Weights of a small transformer language model.
Architecture: learned positions, tied embeddings.
Training: a variant of SOAP for these matrices, 4548 steps.
Each number is 128 + 32 x the weight over its row's rms, rounded and kept within 0 to 255. Layers, rows and columns count from 0. Numbers have three digits each. The size before them is the row's rms in percent of the matrix's.

# layer 8 MLP down, 192x768, rms 0.25, rows 0-99, columns 320-383
106:156129093145127133156131103138112125138095156167143076131149153176158126142181144130168112101034108125133196164096138081120133129197143068110129158154162107185091102146133133125145181120112107
102:144153138085083253148133202159096091150094142183103159124155182119106110132082128113190160102113159104119166176108067111104126154131133211139125132175156141103102048069092187113163125138113131
099:131136141118183081089128154135072133131143098196131141145103127089105109099155201128091134142179127129095139089164117216155122127133176109119142112135137178156184073126145115100138136132144159
095:133116161111134070202134140139091078160131067141179085125114097108138189120129146121139060121210135105098146169121128124145111147057108103083131176072157228115111131087115098126101111167115113
097:144127125160103125140144098144119147169134109146193149130128162145162132109141081131146190118119096089162127164149126074178152116116120154198119125152070189191077124116161157149178121171174167
102:166152151233086092102082115218099091139100116133137157149138099107124160143169089082066188134126119111137126133077084075100152157139106118120130156139086156116114120142107171119118177152099089
098:121105127106041157192054157102102049152115096115068108101112060140137100154051145141104091118183116139138173108142132122125103121058100129116146083111154127149143109105172138073116118121104168
099:130126096153147116156147160104096118066114118144122055192111076115179106145142150125108129096126115158132144124109121140096145129125088064142115141149083173095106103100144131125125164143105103
098:198121159153141117084120098093127090137157143168115097108123078144096114072158113071147134109145161161144168118160128090167155152154151117204111072107145115178118073122146164109128100107143150
101:121118132089160100138100091121115170093128108191077164135151121078133154121109095064152160117094114125107141157079178092120112106117130144167058131148113115122213129123176077096127117084172123
100:175120111147210148115161154136134112165191129136087099102057058112128073106142111136138132146121130154106051106128101112083091097119147128084132086129065206159199155156131102076172075148138096
101:115207163168115085097093120139101149117134082133074085111133123094116085175159131086169124158160116157107080116146169135110113075119132152150079153146148172131140145110136151164172107085144133
100:112156146061159096146148108195105084146091162180057151189141191097069095098124172106114090179126149135128104135118089091096114108107194156179103149160059175159095146202105140081153089164065114
103:111156111072120146108153142170142183123220161217147126122144182110178141094122094172155136140134144136096084107166136128143140101163091118154098122121091136161117116159081164057114155159160154
104:127096136157087131123139126124108095136134121202130140085105093149147131124113102175159143141143107138113093129115106145117207151137140041119106183114124180110096154138164083118157150107091111
104:158122094110165154136060093086153122125065153138148128107115111180161163125155140086139165067187105157132088108131120107177102124116093128134103167100110141147150113143125096183097185133133123
101:145153175077145153123119108097090129119127178159074083107112094116166085168106097101108102138136111179143133083139073162163154177163121115159142209118170112086091112094114120188139137115114062
097:105136108139147153075122113163054113106147105147111101079109125218163142111162110136171178100138153139165131132119139140127159137174156147139183084111081133171135114168147125114194119117107110
104:157160170124155120200154085164152212173154104146132192110126162112098090160111149130078208108089118186115189121132089121153169146185186088179079131140134139149115101197093110111109098111131158
102:099070150141104202146094184119107149119172136132131188165148136105133116145151166114101142111117069130145158115165153133144026159155121091156120124144097052098086154088070204088154143131116164
100:190089125183052159153171106070094147122141113147155165142143162160079103118113193109121165170099144112135131067117151150147108130135180053091118110128145151137138126119134132144173134135163152
098:131148037184133121132166152089184141094140141132151112096098171088163095098135153089136108131120160142161110151152177079200132152114110184151143156050088154152092142126098127145122132114135143
100:155168141170139119114160091142090138072177106145181117079041080121165127116195141191157197073156151088124139182118081118132125136138123092085139185104116165122084111127153147188115134124170135
103:108126092131062173111133118169122106121145162136208160114113093125159110086111139150088214100135143172141094140119056078106100133119135098097128208091160132173117139081162148143159099076086097
097:110133102132117127093142089121160110072145113123144135116119153115148131113159123126123104133184107047132124184144119116176136079095114048173076142094196108152138085124096146151154214120100189
104:151135121057091132121149107101135134120150128110119099145129123115079132149115108152117138112076125143134118073120117096054127103158118151149127141080102144150158103102141156135129134111134086
100:127060104139140187116139176130157101132160117137138109196154170151161185095145141135139074119157127156103157144090125118091132175048128154125126200144168100151159113098120137104118151124105098
105:120136133097106176064092124090096095097133128128096120133117171152128142111132089120125110179048145179177077140089138076095172165145086049121134126104147061221107106160081079110223098127117038
101:107089139128093143136128150139089148127121103168121188102106111074128090157092162060187156127206132191095063047158188098120073111099105190098120117148074128043193131118192146110185167095138146
100:132143130140083121161122053110104074093105087090096155105189160137121142129101135129151132098179147109104105128188135118123124096137119082124090101138147112144171099153148124130111171163120160
096:105114142125061137108075054139136137169080153141082152157080169117101099151188168111158132162118116136112107098139149108160110154083049089148095105083141130154105144150126100157125099157145211
099:120148150100105096091148170188121165154176118147162134130080130124134156100181122108105081075074141179140118168101119074128117057131076102119136075148155167218139147173096089181078167118152150
101:138087100098149096072072122158149073140082161090146208113124129103151160154114113135133083149117152119130100122118173140159115103176080134113075124148141104202088150137113155097095116177145079
100:131065159104086195130171146159068064152167160096114139130149174186112137087180155136129107135119116118145151155117155121106105076115136140101133140165094108191122101118121141135134120105112125
100:155121148164133148127144153157105162143145122109129131115154140103149110127146091116125124141126115089158144175118141097079181191129118131153117164155069118114128108208128127111125106116132102
104:180171146128119073083148118156151135151145141170113142127095101149111107127199091154117170151105103061135141115149072149143201174157093106121136116103062137146173111100118131165116175138154076
100:109231131096079097072108135116110098153211097122121150201085099160123175165138082090109123135134145178096074111144131122092139123141098157146102071121157133068090171152076110181114093089171206
102:181135121076086145064130117120102133072134107086143183142155141119154145139095126117109117087182140126133112169100148161114106141130168099126151150122117132121112147159137086116120166104086096
097:134134103101121152167139134123122069131122193108130148156156159149099145070180077161169106086188114077063156105195142134144154120125122108132044148082205134117148093096111128168102140170134121
099:063124103095140101118107136152116137138113093101112140134067157083095092090108143081134161151111166145113152068188106127147151119160125095176121158115110160114091177113181162134137106116134114
103:102138111146139098144102148168098125130149125105136143133125121093102089110125138092149162156166120147068098125143113108146130150115092124125130138122175201085079131111135141125154129150122124
100:164172165169186139139088114138113162164124144141096090108093145092130178150123096084140124107173150160108127145130120188109168187100136076111122105091080118123159175111138110134143145082131106
096:174188112060103133133085132138142148076105071170144115102079128152118133108198112181126100120123130119083149071130086173082106101111162160170088130143096126139146130091108128094171080102169139
101:106158101148088097190150114079130137213149150109138139121147137121091148128096103175102143146111124140102056111125089153086096135109131072072134129132121082154141141148166081153091145070131111
096:140132118123102143129149124089125186153154163105131179101131151179093057116146110125076132136142109122101133112095130155136076146185121127192110173158144149204126089105153169103075155166123107
102:089172106136195056116164107136129112098117191158079179138136121110148134198175103140136204089166088141142177133190158121119122128172158109109154091160153097118147109139167091150138123130113150
095:089126176138154074099131131141148156160126137096105086110078108084127139084154135146106163143149129121141130146219145137133181152177134131135162138127108135111105127132159179117111116054126177
106:096161115067154098106146117116126104094133134175142147156115071149154111103107115121184095108131164148070107103127162174143133139131107160166061153094136109172126070119138169135087122150149094
103:138135119123144164110173156135109124138142174136115072139145144087133127135187141114096078111094095109107159123133129134138087128130124147121053099138102053121089149151137132159162117143170169
101:148136054142145124106121168050103068176108168093120143046152147148102042138151183121125104117131110110127094126087110102152108193107151101127087138152054091158182148085163103130152150175058131
096:105160091130139174176127091101162163094148089098071111053134119140129145189134102140095145130149124149123132114108154103158144114150115042128121164058095100117160186161121140064086126109092095
089:120121115086100137165109149152162077120149142172129104088172154113080101176144083114141104059112121122123142109069191129143128046103118105093118163166139154066126185193100143117137115075127119
100:072085088170135115132166122121071168058055134128087120050116063127155099149120167084108142105162152135101170172145113057097109168139164101091110137074148128165161133124152097140129099059079115
101:090106087092101118092116147104131155091118148114131085108071115069140154114139142127121145131105150132142158100145134125035107165161095082147078144148040151101113142169130085128059130135117056
099:088110163105134137171129140156134174105109119152054131169118138133108118084143179108105103100076151125121156130093110104138104178138126130125200123152091140164107136104140140111118069090133114
102:155168138091135120133160194127142134196181172057071108102138165175140109149100135173118119162110134163112116127120175126100204094037153203157115149120141190151095106071193128148090096127108108
098:165143133154103141121183100127126081118115115155164164107156164090185153177157130126138158108151137160157110122119168059064133112089062137133165150153118148171120064096058153142145206090082164
101:198185118155101104068116051173161114132174167124145119129119108088137145129118158142159127118175170156125174133120123122181092157086133103076148054100142173110177154106145165135142066180149177
099:115075160107122233118126144173161130155104104131117097089106107141077110104143140150119103141119115116091201132119150102156089177168151142152137086152160156153123113108097113132087169129127102
093:134121072122139157111140085146049112127160127101166096060154134174121134180175181169067147164167164115151135131120031120121089092098126138116132090099120072171155128133167074093128106069130124
107:100127107143093127158074072125107163154155126153126144067158121106131146159102130094137141140160147159144070148130085147188103158108144117169125111079189133096131123048113123137103108121149102
097:152131117161131118133134127102055104074144120176181157142121084094127105123104151103132098150097086117135097161085099096158206150057121128169135119115147114146179102156194138138098114146129118
102:111174108066120128153152137104131090132144121147153119094057240116137136145103176109147135119136114159137112108140132126153138146100046136030107111053151131105111133084146107120072124119123160
100:180133178115140170120147125150090174085106119148118098169138082064125124196137077165158141142101178105132169115138099161156123077089134156069157183079121136222116111042122113122180116170164089
098:081110096120131160088157099133129148114183121182114105153048143139141151146186093166130118113198117146157154131161085097143125152112106122123133095104091102149255046156100140101128120129153133
108:152151147127148167174128090123132144143143113071117136162142197085131171105170031085132138103114096119116130144104163095137194116086052077034076132153105105176160132148134140155140201100127140
101:114085149183111133090168113121071087148130163119109099141150149102174128129142093163095131137099132133093138095120150097255141099118153117158171110139042174105138076139117116148149074075148120
098:149095119138072091100118136094084123139209081172141167161148109081141105079107133162127092150101101131152147120150130125188138111135131157145116172163155102080070154119089087058130164187175140
098:118118099178093114177146106104159088161099175202146062082123131154136160192145138138114126124145132070079150157127127090168123098122112076125010133127117150133137153122110122104059121120157134
093:166110083144145185118120141150082120158103155137166107152102075158104095163128160129186087145114171089149112163227119159129104109131165121138130120109170113126101119108126116080093154112144134
104:127154153138120131127123152143108111103129102109116149135118101118141173138103136131176137122225141146130129167173052141144188169136109161167112063113107159160104125072096170163104120172121107
101:134156099180124098098117114142157060110166140231120131082157118148151114135075192109140179111118107061114097155149085169136129117117122095137157144133142141177063080141121150135153140144149161
105:084125132124130140155161157116104159175136130058138069203122092159084174156133104103138112143122109129075082126077102109145122110158104134146116163082180168133168211147190132136075096124143137
099:148062145106118115126103079041144145166123096107173123153131083145138169124117131075089160163152151081066136163159122114116184189104145167127157100114121102109150142123124090137120130134107126
096:075147174143118158049149086113123078071187138068126103174143078144136126105148165185102101099118077152081167146149164138101145073085163157137080095081151170116133197141143111117093117096141111
093:093166089077111141175099118142131134168126202106153103109148125155140100196147134096185082142124089098127165120156146150118127215117109077103110191167186176120096165154046131181124155160085127
102:062112146106124155154065122174124145198172106105115105153128117096106158098122160138176143152152081184118140118105080159114151127083118144143130111105090140073154116125133126152128102151204124
098:132131136119136145150135137099149151150146179112165175079149085154120192142140213093159146143135140124083156102138115116194108151126109065103115148166071133121152136121120241154097103119142132
103:158160154095095116154159070162172045156150102131110149133124137149196216173182203066164143116097109138164136110109131133108111135120090138129156119099162179169182066180097074153135138148117166
097:107132102167146137077108137102226124147130113167170129127168153082117158127127121149121141107174125100122151127131146032104129154125099185071074123124115075130108145178107126198075177080159080
100:162130135103103163128194124124150161098129058135163157086195059113134135161077123132198122121173154147119162121117171081157130187104156160125108112124162151071153152088118124131105078143173146
097:146179115119181115126131145079198149190112121101133118121160127090088110127152100098073129169073147127150075131142147148105112197152089079173147113249155152192156200194130052114149082139124081
095:177163164161086087117132139147100140121106112129067120139165183092109172107091137117149098072167115175091111096112112046165108142159118167133082129097129097126144076154190199131117058131139130
099:139166078137082135130141210095101121118144124120117140136134126115165120118148160156123136066105112079161138172141175100141126097153125083120100102110081157101110110111142087107111098130150137
097:124131107136139138106110116118114107141191138125094138107129128136112126171117103157148135101133116129172067157168115100122179111098161141145161078102116172175106134080078116109121118095156117
099:121150122117219155160123119124119142101107180123126113150125181116146142168161167148079085128139111122145142112065122102148113119161136132118064082178170174113187115157137168168126154123122083
100:150153096151150093169102078073150114124161103102186086060151187118130135199091097116162123118051115158087087093114114118134113186129123124146167077144141161175097146146126125048106063166174124
095:111117102152140152119145143087133145128100114146109099103117112130113080106136082135151127116123147095134159137146176144166093137201133186128144137087106168171157153151088149169101147089111124
100:153112109139101115159095101136138137142129133080105145163184045128088125084113068153125147115146094122139099113089167131130128160132115175073185126139138120085123120151121109118130183116088122
103:100127111134109112145118143155112135156122108142203150159142156115153127086182125170230173116131090124099125118148045153139085125131086155142135128156113211142162138118195122091109088116129071
100:124158163126145116120173141128153160103101133186125140086078111045171107110158109138083158112092154119103149113102127171095181095185151077103100247072127210179137137097177153136143083147122130
097:094123097202212158160099098128100148096125109128129130220139073120114067152120158185163103096125118114139133135147125171188196130127116135119113147130116135104153173150086127139092086130138086
103:117155135161160034103112076132134152137121147106146174140182150096134066123127101097093163121165116156178085084177163094121119172147126135084101132082115136179113165103150139074176096148146133
096:158140190181122129167114165166088168099103159159147118178059079144118139205141087151084097098133163129156157106077096141145121153090145129126132152066149111146107134101173221139152159130051094
100:155126105117161175096138102140122168151162099159099117111141147083095130087078116124133116184088131089177183146170138092124173103104062121156101089133158136144187119070193147158122140111124115
095:134104120079113139194128104137139126149170196121117146216129157127105156073176073153086139176097117155137110079123145080167127116130133127159067136146190110141152156137153111135071129161089159
096:107162098079108102132147177129114037123130115105152137132107120125152156126130129222125175091131119092167138101133129234188120071178140121110100103129149068176101142104158061129103145161128151
102:100131101143138125074111172134124104213137116106198153182041127081127144131148133155124182141161188163148159030143101072170171183108118109131122150064135119127159161137202120081082125126104120
099:168123141103195068122125148087181131118164147201163098190181109195163127148182151144145128178100195114158151147139158137107121177157127112094063093135154133149137104139102175153124119130144101
100:154121135141144133120095207168085100149078068158142209078096082135180116115070136131152176101122042109143105152094165144110061161065113145117108184089146122179144149119140118151117110113125081